Weights of a small transformer language model.
Architecture: LayerNorm before each block, learned positions, biases.
Training: a variant of Muon for these matrices, 358M tokens.
Each number is 128 + 24 x the weight over its row's rms, rounded and kept within 0 to 255. Layers, rows and columns count from 0. Numbers have three digits each. The size before them is the row's rms in percent of the matrix's.

# down: layer 10 MLP down (transposed), 768x192, rms 0.0838, rows 577-645, columns 0-95
# up: layer 10 MLP up, 768x192, rms 0.157, rows 578-646, columns 0-95
down577 100:137159107089129129120099136115129145100055115118134109109126102130093139093141105124115140140169183163127135146202149097152168094117135133174109150092116145086090081102144115195112140114075136091148131126124158110109107125111105103102140136134141147121155108130131101111123136111152096124
up578 097:125120148070097144109123133125147127143091154120142091090155126167094111130149099127149128133160120101159154122130175113132121159144115109171143123115103113122120101075112155152167144108169112104139125153117138138166139106115158113134093131170123076096102123106176133125125125092111149137
down578 100:093153148159121122129119188120120101146137159139127133149087115132168131118135140102159111148141092125161112170139132114128131168129102126102116102091111113136102153134141096127073077130087122120116167151112111124140117128090162100124157104119114133124152112113110142110135136167125162113
up579 106:130142115136118171151116091115148085085132122130088113151143131140152120123176133122148133131126190106142085095154183126154130121118105127130149088092105142145175114114131131144118104151107087124122108097102157133110141114112132140138122145160139047122108097127104122106075137155083131131
down579 094:168119137149184156069153106122113153088132144127107117108108167141126110146127166127154094153097117084122089118131174114161121143105092111098128165140089104099134108143089152130116112116111120099126139111103119155129070136142130160096126145151137127137134140133102153123102163135148113180
up580 087:088075155149136118134104160138118095172153140133130134141144143117145155131167117137096104129082117095144125100153135114110128153168188114172188119125166100123213106136095165155140120139146089118148134129124160167168089128123130161110111160141162097173146134135117165107116177125145143124
down580 087:111174101106124096121157153110130137086089082112126085109165147160116098133161160138179152129124138123141147142112131156106124148100118147126068152118144154142081128075128119152094128120129148150146153077133112113099147159116164132142133120134138101113124101116128084128157128127134107112
up581 088:135108114119094138125101073119148130155143140133121133127145102193148151122135168135115110135091115109145149123168127086132120156108108134132152105132082100105173127128099146148119105131155094128155117152115120148132095130132109128124134121206105142184112098105089130095103120122131157117
down581 096:126129075137148137122107097140177125142126096109110117143113146111115111156119135117140068140143180116156110136123158133164147089113147155151160147128135162133153106118135100098111113152114129130150160099132148118142171091174143146105143140099159145102154123115142092159133149164148125145
up582 096:129096132132116132162111097116122100176157114151140099101134142110139076143133122101131070135124137129139107107155107152131160112089121112134120109172152155156131107110115134146107135127137112132115081137121147179104084150129126124093115126138110149115153120095126140117100177180130145147
down582 095:100109113125098171123101121122157154103138095097150117103166153115128134116141132141093141122157136154103104109145140103135164057139093137126143138138133136107132089076074117104177146118118118132122178157149121158119147148124165115096174118172139132161129141113111104110112138089118121102
up583 098:118143169095128150109141142175120081121114159112099127128099121110123113139133121112117151101093139132157111139121100162138105081098120081149160131076154124112159115099111072154171151130168129108123154139091097133131110137121105139124129188147129139096168127130117100117120090156153162123
down583 100:086143138093122128085130106105170163135118103123110122131152146101157147126113146131117194107090113122137190105159168130121114161132164123106100119180091126132109106124100127119128152159092144142173107137165139114145116107124093138183162149115108133140090129090143145106120131149129160140
up584 087:141146142157147157129103136099147126066132137134110129107135115169122082132119165141167147155171118127112128111134117100146120162097098134155124129149122089151065148109128124181130114146147142131153080103138114134154119180132101125115198139098161126127136174122110130113135095149136131120
down584 091:085134135123083139119094108163105115172143127111144137149141146149144148116135094129105124124103109156112122096193124126080125107165125080118126110153105154109093095142097163136172143151171147152141127178158122132105150114161125125086126155160125138120158151133163136151133134145189136137
up585 086:143169158117151137139126139164061102156135110132156116096137158108092139131158128126097146135155116141122106081107126137146140084101107148104126132130122137156105111121162111137118099150137141130129066168138137142116066130113135127156148126089153133142146174090132126119130081132148159099
down585 094:152163153139131139104131125124167139083122139144140123140095101098129086109097185097147132115087149107139151123136141114162148138077163141123096124130128102189151111092116077163149164112131092100123153089161106144138106119154121154094121097182108122088187137155133113152112113131130118156
up586 104:140144137095133133123115122121095128110120089142128128107133165116122077125148108135167138116107158111144088113180156109121125118175164148086114103156151163095136158115141149145155112082139124110152118109120120066123106098129130119106131133103150142132140117126133144140166116120092162148
down586 105:157129157142135089139124090107121042156146129144137166165152124174116151126139100080150083179149130117124140099124120098124095121090146072145139144126141121138149091105120123118168128105125119129116138145138130132119137179096117188122135107124136117152132120126134116165119163124113103112
up587 089:125126109126119129128147102099139123120100126138106092111155145120081116099129125123126135117121134120139107111126088131075107159151124139120128158153140095097150122103144115129124107144119143083156133154134147126141128109129121157185158139128149114129075135121131146137168115196168173165
down587 099:133118163132089172139122128166147145129106118111141144119147159184114084095115113141117148125090138138128143091135115104082129107098129131122132095141144155183145100114146111125149150129134142130103080108128133088134147096102099099066113127118112137102144115120077171130106170118120149094
up588 108:158125141109148080145121157172112115121174119135155129095111145124113132148135168102128133124110122139149116108144114079103135102125130095136152116154125109153111099102083138165080121081159157124107124116136134121153092097139137117138112112123109133088109092124136096149121140105093153153
down588 107:116127136110150147120088114152162111119137118072146161105129189117105137157136137089121137125119119162155084155151136129109134081138147140171091151110135101155037125147128118160117125114127157108123131147150117167116149094127067133118120128138158154125096093135090127116137100138130115102
up589 101:118159104096141183111134136148142114091147079116116141136112099125127141108113098186108086099159132106176081108116126124145127149160157098100151135087114165083169145153133139119122135153096072136109128102126148079115140149119124128094105120144147145125167129112127160094174115074112133130
down589 101:119121087144125126177161136116156103152128124110179117114120117111147086152162161094117122160161136120153128137168101108105135137161115156109161137143147075170129114096131110112145167086169110140108102122124127168088155113148113094115137123166137133134146122153137113122120154116115123148
up590 099:090127152168168152145122113153110136133153124139092147130078143125163097101099106139101116139110132106161099101134114101169110114071110126125101134099144165134127149141075125159130129152129109159158153130097104115119167095096126140111154136127111110156120132136122155132129133159165112120
down590 091:135116156119136161140119120143131144148106153129138120127155151133102126159154132145117137109056114124077110117123177135135170139125080116122107114171113143156218119140131133124136107118126148146117115129108097129107143124148098092106087157134089151105109136126131165101133129149159106107
up591 102:122159121137081167129092093147125135114196191101152136137149102122128142117113147138164130130114162150139077112157157095150088141142140138087111160111137108117126086113110168142127154105118117169105152116133145119123087128133138104186130093144108110132146143139157144153169097143149164200
down591 096:128127131134152083161114152128138147133108164141147121116135097127122110143110112124106105137180121104159182166154099149133087120169146153179101137089143179120122093131148140160095137120120130107140073161100117102100156097124110141115124140154127121113150113161084167125101121078153095130
up592 081:117140142102102120133139107157125176099176140155089143138104130160154141173158096119116160138129147134136175112132090107075125103118136123127121128083134139116145142123138146144098104097101163118177072131094160146115110120142168107109150143111092158117129145108112117143118143152101150127
down592 114:161154126111131110097136134106146147151101134131167129096089111102146119104103131116138095141097166146128142134119176110103126098100139114110111139135104117126198099142146118126131139150130126109152173131187102156133132112134132155074170155115117143108154150126132112124129150140134141110
up593 092:170112136103123075159128100148151124148131142162102118115110153127157149133130143148133180139120147134139164101164161181113139127144111095088137139167125156130106106177118123109106090128116129124144155071136132107108131119114135097125104172090145103127142104151157120120118124091145118119
down593 102:164143111078077111121126100166156133135103157132132149149145138085166185129095077141123116121083077153101136158120106125103130141161123118114124150128109133133133138128103106161116116121137133131122127110137137141153138152133102116184125127175151126076141107105135141131124154134128136106
up594 098:093069119153128090136165136092159127061132120101127148118120073124139146125121126127138121166148115121141100146130155110121094143108159095088122125158136113119137108139100154150107134148102116085141106114115144076124133185155125128128116136147123122144146145134101144092140162139122139109
down594 092:167187085130109139142138150146101137117123129098132140128151104092126143144142166184101167118078116114130113109070120130159145102130135140164106148129139170136122128143115129155133112155160117122124121137116108163112156097150177119143091099129116120117093136115123090119137174098191098103
up595 074:137120101150104135094089136155117118158150102085124143159110166123151109139097117123066109139134105158098118127157114125110111062154135149114157062127119110089124122136114125111102125119136112090098130154125171121163105096109135134139112134112067124110153137140115128123163146156137156110
down595 113:092153095121079161055139119130109129132147116115100149118130124126136113107114143105112159134156164123119082126159121147112119140088111150143140127135084182154098157157102157124144113167108136130151125129128094143139115089130139134102091149088092099181135137180137155113163141158121153154
up596 095:147149119095137131122099148123095136138142126105138151111138121154154122168119131134136127151133158131130156085124124103060112122157144146154116104088133156096130151054141182126135127144140109175136129103091120107112164107169126115100114118108126104109082125115135142144109087122156205146
down596 089:121108172128106067122111122165127111131129135148123111136126090132124153120103108121107086116155149142141130139133143141124123099075143135086143130120136084114149147167130110129117123109127104123143125127132155143152088153072149120123154098103133083152134134169109098126161129113080136150
up597 081:130171098136134104176095152099126140136135119103144145186149163094137163147105135116156166185143140121115161128173129169125112125134113164073117158090103150151126108114123152121112139144135116134076122151061106110146068133157134145112102165159141151138172158131138125127125140118119172109
down597 104:145153137115143169111094091179123153125116116131098134070133096121126120153141176147146128137113086153142166085101133135116089119110132151160115111057095101161130081153152139158131097129148146091124113125142111140123145106132130111107129158108137114123108094115142124140115112162096105118
up598 092:182106141142143108093147098108161096067138134123106105124176089111139122124126098123114110176126114108149144089095147083172098109169122103100102104133100126140117124160116104144170124141136138149127143098095114152129138090114136157081115142148159078108117159107147101138107074161113139104
down598 099:128118133095131117177097154114135147099077129127127126153122121118140102124091151147142122157142110100049142109109171139093117149125141155099149130094102152162163082118133090099133117102147128150145120120162087104093122096122182129124129137136116114108147085187156093126122119126115186160
up599 101:177143138086109151142110117187148162141108116109152162136116173135111178118101158145155134148138146109127125119154120122146072142093155140132157132156139168113148112106085113124128123116148129099120106093152117140117107095071147114125177144164137152113162121148119123142137125155145135129
down599 101:136124133147097057134138141113112083112153097136184144126118129091122126132195172134140108116081159123107120176119119137114152139111118147131123126110115096186155123131116106146121101137126109128107103125152135133139142141184165147133136130105137128146105125129118096154124142118109131158
up600 101:108134178129131102196120137081123125105124116151146117134136133142169112126110114150165155153165138151107093142084119106127130167094107138208106146119154140105113138107148122154145114141042125100131089120142165125138114086133140126124166080079118133108119105121118116148105142148145125111
down600 100:135130130133129115132152099120107115136101047106112116122126107156134144128112135121078166166158097120110155142129170151135130135141120141159124115107101134105111156092153150166138157100107147126132122142112112158101115134123144174119095130144110141149140117167116115120134114125138150141
up601 112:143150162143099144117079172119170159112124151119158120140107103101135148144182141115105105156091130099133090122154153131134123128090088116128106128161142145106053115167103111145095150136111140108157087119147138165143136092098148127122122127146171132130106131108156158104144151115136120118
down601 116:065175106153138123128179144123144115116137105143137124147120146147184154133105124100153166157105104103118131159147108132110098114121087103120156124114118115141146148110141122128089135130122146149149141151155158121164158106148103097170145149184133142145107093141123108157160133142112130130
up602 098:133166176158165174115157147117130155134108105143149149116152108138158104127118142151140099145167142125122105118117106109111110101134116145113165111084166103121149141135150166150119105110125128123103132136104165126095117097160144133123099173110106149120139078129096128113145182112126124105
down602 092:133117140141106097173100121086110143093129151118130131120104097101146176096133148110131114128096086152095103089123114115161170131144148130143117132163130181124159143125153121137126162128150110107154117158148144095162092171140126125065130097144112125103079142121113158160119122139110167106
up603 104:169113113132118167156110126138163123118177139165128135143125102125155081108161129162131156149092151140125135170120139101112088132134141137105143127121148089143088140131149108116101152064169133157159128106128160137107113110125128104173151152147136141173093113106155151107192180152114103129
down603 098:195126102102115124138098144136114110120092115116090142124173106147135120137113101120146129116134164082177148114146120112172117129090109114097147088123107100109181112122101164128183146189122124164105127089134151115173159119137128127100137089177116121117098137143104130123092164163119097093
up604 072:111116131118138122148086143134128122105125144167090157178124111123084134161133117147106151125115135100086133090084123165122110112113145168157147162114116120114139148083113102122154102131159140130114102138125082143132114158127145122136105122159146090082108156136088121177117107126092155144
down604 096:153123144165110124144156142109143070155126112115127120139124146122120135102113109093163117149162168158184131128180107073106151119127135120143116114127141155112105117161156155119094131090115133142165107132127184134131107123135102144113140144078155148142132131050175124083088145143149113120
up605 098:117166097104135151125106127162121134149128114100121149151147109139149092138129123143121102202129125093129131144088152111149096090069169119167096128156115126150111122146124080109132106110111103115135126129117138120103150164124138131116138149135125102160150115135154159139166123154098126147
down605 094:125067135155161098100145143136115131160093160127142093153133103097122140147138120171137172109126084150111117123138158111092172113131187157171089131140133105132143141143134140124098140147116157107128107140146118135120111143141156125150151147126113092145154129106124072111121150101138145145
up606 093:097131170101121132130100145110133122104159156133117148130133124135108121160097154158149120171122162149110134114145135123089109103162168097141128137117162075146126082124156091145086122122140134116124129092155098112102098128050155109145134151130155165150162133141117108148124124129109151150
down606 100:155149135134107128125124157114137144084120140091160139141133152128159138098114139173118122082110143128124114094129106143123084122115129096090131141130095131126167167143109098125117162138109109154153151131179097147110165127102118161109147120139128168145098114146105147141157141144162087139
up607 103:182140123119121140095100146117153126091113140108127179099089115134189107131116140159143153120133142146149126129135095116089154093152070088153109108094137107125119113139124110173114144119120105126061131118113106127099110140169123157141119134197157131141122118125132163101111169130112086126
down607 102:097130134141155129137141081133106123128121121152148092111126147144119086137139138099130101103081115100105129119118187156159120132135107097109165110166148119161140126124119135081127084154090150087146155175139102133170130151187101121088111105108125159128109162148111100129126088109084156187
up608 100:108102135109138129123121127135112146126085105153141130112149106105112137151125133137143168147085152124132110145130149144133121076132067134166150103120094107114142136130102057134116152129134146144135184126141089114143122124110167156068149115100164102135074074131124145119118110129176161123
down608 094:153125172115173137144128157168137124130168153141138132091117128083132173129143144175154125101153121164145141166117100149097119165149165123152155144098147162135063093106098094144084138155093149119088176138106173098112090065107175083147116120150140122170151167096141119134123171118130146117
up609 100:132127115145096130101074111109065117109123113129131139157145112099142105121136117132095115094109168147127119135121133135177110150115090147144129140113135133102151123099134078129093103085159149161115098138122159106145092125112118105116091166086166114080146141133163111101076154137143130153
down609 105:146128148165160131133139121130168157168115105138155110157104138084130105114177171108110120140115138101095125119125101125139112111116153124157106074118102126141216147096188111131153145107126136134140099149142128109138133132126123149125144101115110127136151079127114136142080087108110117110
up610 102:151131124130116114125135179153112172088176101116141097110116128165123125103134120151103135142162145095105076112113141128179123122143147078109161125176132149117108078144128146119077112117122140130096117085133138115152118102141181128160133150116113147137132095133114132116174131139111116105
down610 102:147086136131136123144157123149152180173100143152086109124111142137122123144114132138148085111103127150163147119114118119113101119124107126088118104138106131092196164138121173130116160102152127110095128172120095128105090162094093128110151128126091134112116085142155171112144084148115094122
up611 101:125172132124124136167119118141145138137177113110138125077111119147133142118096110161148166126161122121142094134140154121164120122154139081108137112130158133151171134130174187127102096118104119132097071095118118109130078121117134068150078155161120112174125136173123109129154119119103098142
down611 106:140123109086146097068167149114121158109165140090120138119114159150160145106111158134103137117106139103139131180152103119120148098159130148154132087169101137100131093111144105109152096138122108105127173122154168122187094149121097095148100113155147134112123110121141164131107117126132136132
up612 098:116103159162099148158154116123141169121108140173146108164118130127136118090118140139193119168115131141153107120130107103137119142149150110121153112113175132077109120137138104141093086140139117094083104119125097147145110092090129106107130126109127159155119143155108109083102109121133137109
down612 102:140116108126087149098117093141118150134101112092091099126163120120130096159138123129104170109129144165096150110106149153181133117101092096089142108143118137175171142128095135111165133114118133139163136157129148132124155136139117113140115106150093128149094096120131120137119135144076115145
up613 094:108097130126077137088203102130142147160140138129145130113115102126093115109105091122137126152137133114130146132147165107115108107130099127083131150153170106111113100133172086104126080110166144122146121124131121093088155115116133100128127130120123125121125116131100137119144119173111106087
down613 097:187117130146107124116140148139119135149131131103096122144114125101100130098138163153131110112125151111151152090107055116167143141191135139170135134126166135121125119083110143131112133134141132089160107117135139142149087156097096123116113148123121096145082145098134146118123131151110171088
up614 100:120162134155166120143136085183134149142118089137140119139130113114128111110146137141128143143171155148156156146110122117114140100116120107137122086148094133119108145114134109169151136100145133126131120174136118129157098113117104099140111102122126078078157101136128108124155084152112121123
down614 100:116107091111100148164142105046145103128109146154145170098109087130126107169129121086130085112097140096123121109150111154097109123092089120099129147135122111119163085141085148127135127103133115121140127145124133154113161115143132176110150124137126145131093179153136156133152156148141094105
up615 107:104159150112127158173116136148135177094118168144138149128106087149141134138144116116114116143107112092140150139088121159131139113105158120085129111129102156195145195122108140118131110150146122130140150139134137150141152111113112157131115162127118093122108143112131137143146097143122179097
down615 102:156156124110116130114131114144104107125116149150100143116126140103123108091107150177123156145139114157115097095129131116149131153114143154091110180157108155100074137161132121153098110113091137126129155125064153156110099123109155141120107114106148107104091123173092117143119146082130101123
up616 095:101171138111135178078138104125133143116104112090147112132138151148171147117124161118096129122135158140140149141170137131132092107092145137117113109144124158139085095111151175133102162139130119148147108136084126145099122098143115124143105106098149122146131100069133155118144098099140129129
down616 101:116107152130112127142145114133128117131162124126100103110134129121116125159183156158131143116118112110139098107120088078139122136149154104102102153116122154158142134167140129099164116094127142124158142123163129149118096129183076089123118130077112089107109231134130126137141157128107166147
up617 117:128130136071112145136137111115095200069137134099133131091142116138124105143123132129143126144148139168136136085100130126101121145154117132134163112081156176123114150154116108197094131110146162106153144141129098148090145113159118106105126151077137109142145133150157147105123136151151181126
down617 116:144145113126105106155136099131144075103150140133119132171106165145097154089145145081139112102141131158153102150108128177166098144104119167120190110178125114126105174091148144104140132133109065170149131110122122118132134146129109199103138138122140125111124146125104105149130098109159153116
up618 102:107111157109101134115131144163154121104117112158095103152129129151110081120142093115119120153117139120105143121106105143115076142097116136127138133082171107163128143154103160124142160153075151172141064120143103102125114175115104111120139122153091143132154102131125161126149133159079146144
down618 092:117066099136136138133131143132141141145098149120099120127165110111062151146132137133096127119141158140171137150129105139166107103158126103143183166115119098120078095122113120134110115138070106130115166149111098112130111156120175167147118111085148104147113144140137100147116148137179123185
up619 111:158138102097185128135100143123127184103126128130079165150123136100079131181173136109125141113106127106131161116084099116136100125125103135135174128127131148102093126133096148157119095141142163160137122109139106109163166124153091134140094142093123089123134112138153104082113151150114139108
down619 105:151129099111181105131099161133137154140134093129142133183177121130137130087113152134158124131137126115110124102155111120114129151111131097166130165129126148112096147090136146105129147107118105148148114103112137138145118109086139109156105147102148124126103131132141137124072142098165091120
up620 096:120146143146101120155150128133131139157144102116116138124153136099152123119075099149117138117129121125118072101169131126077119108092108106131137108067152076140121121148135155122129178148139135160128107123074142114144150107137160113140072126126101108118146099134141132114138088152124107124
down620 082:152157087115135193104112129131109163064106142088121076111144117144172110123137143136096117152136138122156100085101130082172137153142140123076100122130107162101113124137139158196182127117111136082106113124119141138122121084122148151086091141123152126110152144139144130147142179095148122105
up621 093:089173135114150107123084109104125101126145170147116141134113116101074107165067125136115141148124071109132126131110146114144141130125139132130160119129153114140116130136143110120144120178108168130150127122082130146097111120139149147089131122164110118134108159102138128095145110154125130090
down621 084:096140084091101134108109119115096162093090154112117165143127094130125108107144125163129157121132121139082129122090115112147181118132096095146134147122126112148105139145119118123115108132161154141109145168121095124142135135113127125151153169180094130123126157141139093095120068146123158130
up622 093:130113153104064129127117112160137113126134159096181105175094139115187146120132143162131133122140134130132128090130141101136122136115152162155088118103145126147081089154168184145087139149146109139121154075101144171136093114165150136137134114110105133137150134145115137120095105129147111130
down622 097:116105122131150062116131099149106088115123126138132125142151095115082115125155152143111128151125136101088140143105145149108150094097124109156136146132171123165153143120157092169133148165149113144159083118121144173143117158123130099100112136138119113107140122131115092136127139122102134166
up623 096:143140093113092130108137110098141131116129137130115071107144115167150097143095129158135116142115147143136154119132150158109147121104128136106125064132130116123124090140103144137150154113159168146143103137130124141145133102090131124126140125097133119156147125148115168106084100110096132108
down623 092:136115147109118132109117114104168194134109179132114146142087126149057134092133108117119135116160111131140153148088139106146114132142108123111139166124142163124132114131152135125072144099112193118117146105111113082137118155081121115102090126102133126095126094144103133100175133111093135110
up624 101:113137127119118130129141120170119135103077186121127161132096125100129123143124111140112137135110168146174147128146108120086116100132131161130120133104122120121151138136100136119119170127113106130143149095112111131179103092143154119142152082131111119095133160093108158109106137108137103154
down624 099:125121125125106100151114117073118118176162112117140141115134112138157122123123107112069117141130108112113121149125078146128118141095117114145164132114157154132159112112148139170110126136131143138132089116093136141087098154130074118105105142122107117115120120132153155148123082123104149137
up625 107:149144127109117154132120097127096176080146146154102127094149126162142107121129125150089191154125129140135128111113152142129117100157133088192121102085204135115096113139084097168093115115110134101111148149134119139142127160155124111134088134086091133118162194137109109126147116151146149164
down625 097:142116123173088119130100129122157136129107121155133124122149107165118154139139103146137121134105109129139134123106093153106123136130153059148137113122119154143081142123130122131103162174126133134082100112146103121144139150113131129175185140140102136151123106131091140129140149130097124125
up626 100:126119094117125116154169102103136130117129116138138133147158129131126179117117189150170099153167151128168105120121151083105142079138133130144136102124140147110142119131108159177116077089161132110131142126136085141154129130083140108118095171101160109120092141115127146131103147147101131145
down626 095:142123119149092171128126144112112132146102124118139124117137101106168086130172103137106136097137138142113137170137138094137134161150141123107106161100124122126097118165184126128117151188148129153176138142139151087133098131139122113148124091118150151102154124084169149171132136142110138114
up627 105:080151092121142145145156066116108127061151119150134111107141113156137109145147126160125161116134123126131085155145108117185149114130088186130152117105141126129106127121046115150131175114125100141115130137114093114174143078147132135139116112150133107159098096076136116176143105126129124120
down627 105:134128103130083115138128131112104116137120107117130121132132086126153143093091074081143126163132109122118108127126138082141129134078121137122143078117091124120126121125152159105142162110112132119162091147127121135096154135150092111119143175115163197118114136140098157095137113157104118125
up628 095:110103133080077101129129134145111110152140131096156109113159133181104143078131154166164156098173147137140105120107177106122115144109131138126121098145103129132154110094151080136124163098117061139138158163140113127154105139119148152113085128136131125117131111138113151138138100168135152117
down628 087:180131123124164137157098170119157073117147091124142129132160134143130078140138098134169111150136136157137104075171087097159170115155158129154143185104138146091082139140115181143128122122155123094104111100124118123098126125107142147140103094115120109131160109105116125113119101089129149105
up629 096:158134131169154105135150139132143102119103153145127141126140144128093121104141165095139092138159132152152130115127100134099084153176110104137066170138110178126094121117120152134142123139155129118155126152145111119121123096114166086171113101089133107176159091105186104142090136111105065129
down629 104:112120133148137143160136137139144085108117141095169125139113132137135107114113144075124139137152119111119132124109092153084175133106121151133166129115116095141113100150109120124137103128101091154118102107112111126117129163079131190093112091108136170139136147152099116133114160158150094123
up630 082:169141110148102125085146173144117140176121097132116143126084140127108132148128139141092120117158115125123117101155130130075125120112097108175146128121117100097144090127134124170098141110155133099149092143103157126130139158150112130148076120128148123118118169133126115141087126117123154101
down630 091:150133129179098135152112116153124135117129140124064127163134153144117130119114099134103136146116109089169179145140151120163172100121121176137130098115138138139068161152164140150126091167139109091154132125104137118104117129152138079089105175145163054146161148116125116141140129147139110146
up631 102:123112141107113121165190174155125148070120108152151085135141131110124107145124070105147113159157114163154115089156151188150116096137111113125128109121173109105113128089147137105103162110150123139128103094127057138114177115117116141115138151129145125173155080125134149125159113123097120118
down631 100:169090132123109141170122127177137138119111115140109130110124124154140129124125148088096125143121132153111131136112145099149161135149115128099124127144124145124119100162166158125081104155145102099119097111118203121136082092134124133115112121088109090108146150113103153124130145158137131081
up632 094:125096143126091159141087120139145153049082153130129149119112104154144098093133164161082151128104120133121114139138141117112128148152111111113162176154111126130156126120091103125155088116124100096102138120147108143124092164103158116124099133119118145172113136134108150151120131110143155156
down632 090:136144095146129139104119151133110100134179148163135112136142146119140112116106155098146142131131133125163125115133100087165140088118144093164119108120110139111089141163130137100134143147138159102144111115091128147078113088117137115156172121111110137152151163149086102109157165158150130124
up633 102:121153134113160098102118106109128111135088119157164143103149123140138053167131107134144136173104150139118097127149111134127122122134137155134143132089133117098144126094179136138076137122130136132168106124117100106109127118109120111182137136152148106112100191124145160098177121149138113145
down633 099:129167148118091074144131142100130157130089124117111140107142136101142120114072113107149104136130108169157127111137114163139153122096115180091108169159109142113151121154121106103110158118148128130110102137156133095104167138087121139106106129091144138128099120125130114127112053140142139137
up634 095:142126114152137119129170119157108138105159138125119102151160104104081119086148149151113083176160126168133092148155136144124144131098117103157130128113142138114141113148127154094111150132109120179160112150115132126124119114103160119092105095119132150090140142103126122101149120135109102178
down634 104:127128148147149098095139132103122125133135137134110138141128143191105155165125142114132162140111119118074157122141156149147119114105059102123121141099080094141151136157124132120155144140172161148084142120123098110107151121094086086134093122119125121135114109141135093114142099121125148148
up635 098:128138137149123146153189100102158154127163118149086149110176139123105140121111141156114144102115145124157085146125126120144101151146117171154149149083141118105106130106169180152090115099082102135134088119154091102126094150136120126144146121136127127108140159145115078124132137106094105095
down635 085:141131097069159137139136105178142179145110138087140137132127153137088139128130138155134116121123159102106152121118175127098147132129108099145147114072139134160089140139057100122169101126096145137173101134185114138141136131120131153160149150125108161122142154135148113128125098111134118154
up636 095:128109097125116120154137194134130128131123119099090107105101107120086118125130111110142157109136159133133114115147136144128122102136136105128161169130132102090148151179085163152123141133141140135131123095102115087105103156100127147108102122168126147117120142111181118099117119134134131131
down636 103:115117154154122094128146120112151138156141089102114091162101109139135125127121151152128122138179158100133131109093185128135116094135153159133100106119123097133166108118131103110128115118115090145081126149149124128138129126184132104132131174132134152152110122163124111133115144154123135095
up637 092:159108159156104151108145128104110100117123164123100091099180147135125090088093155148145077061143121093156114116150133111057103129102100102111104149132179104105121141127174133140157140134141118138154144127088150120104170136127144079127128124102152145097167152100117146111104142150110113115
down637 082:119126158138156132067065125097155137152166110123131114102100181136173113135121100119125103108106104141164142154114162121159127166092128148132127107139125116122125128171135117161127156146107103144143139126125134140129120104125099133137128119093113150106132155129117106117105155131129115123
up638 100:131079134142130144165135120138117185149140109146113114091161119177137081076123170133150128168128150133161139082147142109131114110125134171090126133111164123104114084129136123118165124148131118160127140142126092128129163125141151118092132118131135121131160138194118114108164107134148118113
down638 095:119135085125120095115117125140095113124125128167148152127131152119170159148137103108093158082155125144093169145098112132118151151088136127118104110110123133132158131085095100155142141084191105112132113104116133132176120112080118101113158109108131117120123137154137106150079129103106093113
up639 099:142167149124130088102132159130131081119090095134114155096112131199103126125114093148143089107144142153140170131130141120116099096130160150134124164108131122119127122127091171082126138106149110100131139183105119101135151139133152175094156104112158148150118170061152145092140129135127119099
down639 106:102144107145125142154137089110148102136133102091117104136126154095137096146136077123138109109121140093169120118163100122138103131135168132133143130122137123147093093138168121150090144125086116138188109184121123117140137170140125161159182093140121137101118077162161154139155126149146117162
up640 098:134098153123131106149130148118107142157101151110098158140100146130175131142105152127175143099165149133101092135126123110130106125142138109151118124132142180111160099131154102093118145167141131143113120109078114153120136166101100094123142155103124120125170120105131114137120136102116120158
down640 094:124102132174147117083148146093096125120152133171146139120112117124102175158146114139102093124085111102134127147125160121132186113156116149132136141107173156153125113153161164135137178093184134177137138115158140126116117109119108142081093117115151169119112138158149149141126142094077144151
up641 113:133124140107106102132122130125099090117152110117113126097146197107161151073120139161100165171170202089140120136127112102108156096105147112154143106102093139133172144132140136104125178111140129104132105140115142121137167133178151106081125077141147092120084122112127155125146104139128178110
down641 106:137131116110142153114143135150180115139149096089134149125120079137185129116149162144140148102144135136115155079089095115165120124163205127106099186133134176131135101132126089115177136165144138152129160152090153117113116144109147114157136118119117142102091114151136143117138149126104120125
up642 089:169156114134142113129139120142196130110140131169128120091120151179116120110129160157150103098088097143155143144095104170099132103145136155148101112132118123155124116098105090138137156141099159093113108103118139119111177141111154122136116140124110113166124148103099136136116115120080125150
down642 088:137108126150130114097130135090110116098102142137143118134137092113145139162108095097118147166185177128144098107155165096174151114115119121124138141108118108092126147125152151174101142121177145141157153115135099127099134081122139130105131099125147136128138091138130151151162182111116105077
up643 085:081127148117133155148118119115116147122123164125154091136161150113104159165119120138130133141163131130128100122092127144128149125134124123114115114125107149187155088142116140123127121127112136148123177138147138111123137097112126124141096102084112107094168160096107129095094115140133152092
down643 082:144113144106101137122125127120139122116116155087128128108161131140160109130150109124148144122126144155122164117106111128130106085105129123106083138128140107116110099093109105139176125140124124170123157095117135138142140145137101094077150132110096118172100132110065113126150126156138068150
up644 107:114141143124154137080153133117123131124124089144142082107164102083081141130139153150155128129105166092109074122133128149177147086101122118118119116153137111121147115117148130162145098147164135127137102177155105144136119120132099137161097138115126110126117104134135155122132116136183153167
down644 093:134123151117142098122079157158126110116140146162128145105085120096144119121146135152144129126179128082168086117142153115159125146133123105127105140075137141123089148144151090134129162075146092126139103131096125131154132097146154121179111164134109114167157133154155158146126118091120152068
up645 096:141129105096149111121125162174150161150178176092132139120112135151099144143124170143085121129128132167099162155123111153155118090123138151154186103122119139123123093102090125145115092148110140112128126203153131126155099158107113155117118137067118100111096141097129120140145111092143148136
down645 107:121087159181114152153117164124148103145092157120164136109076073115108120120177090101147130124111148136164157125122128128166134187140142139094095110160115118116179095151164095148093120127124136095124116125128126073107128172135134143154113108094133166122121117124151155115127125141108124166
up646 075:125154154113098092125129111145112202082166148164099131105141112119143142132110124065150092157160120120169120137094133113172155173113099117126107185123093149149120135166139160145128124101142181128143104091112123136132118122115141121088098140073123110112130123150124139167116113131118085127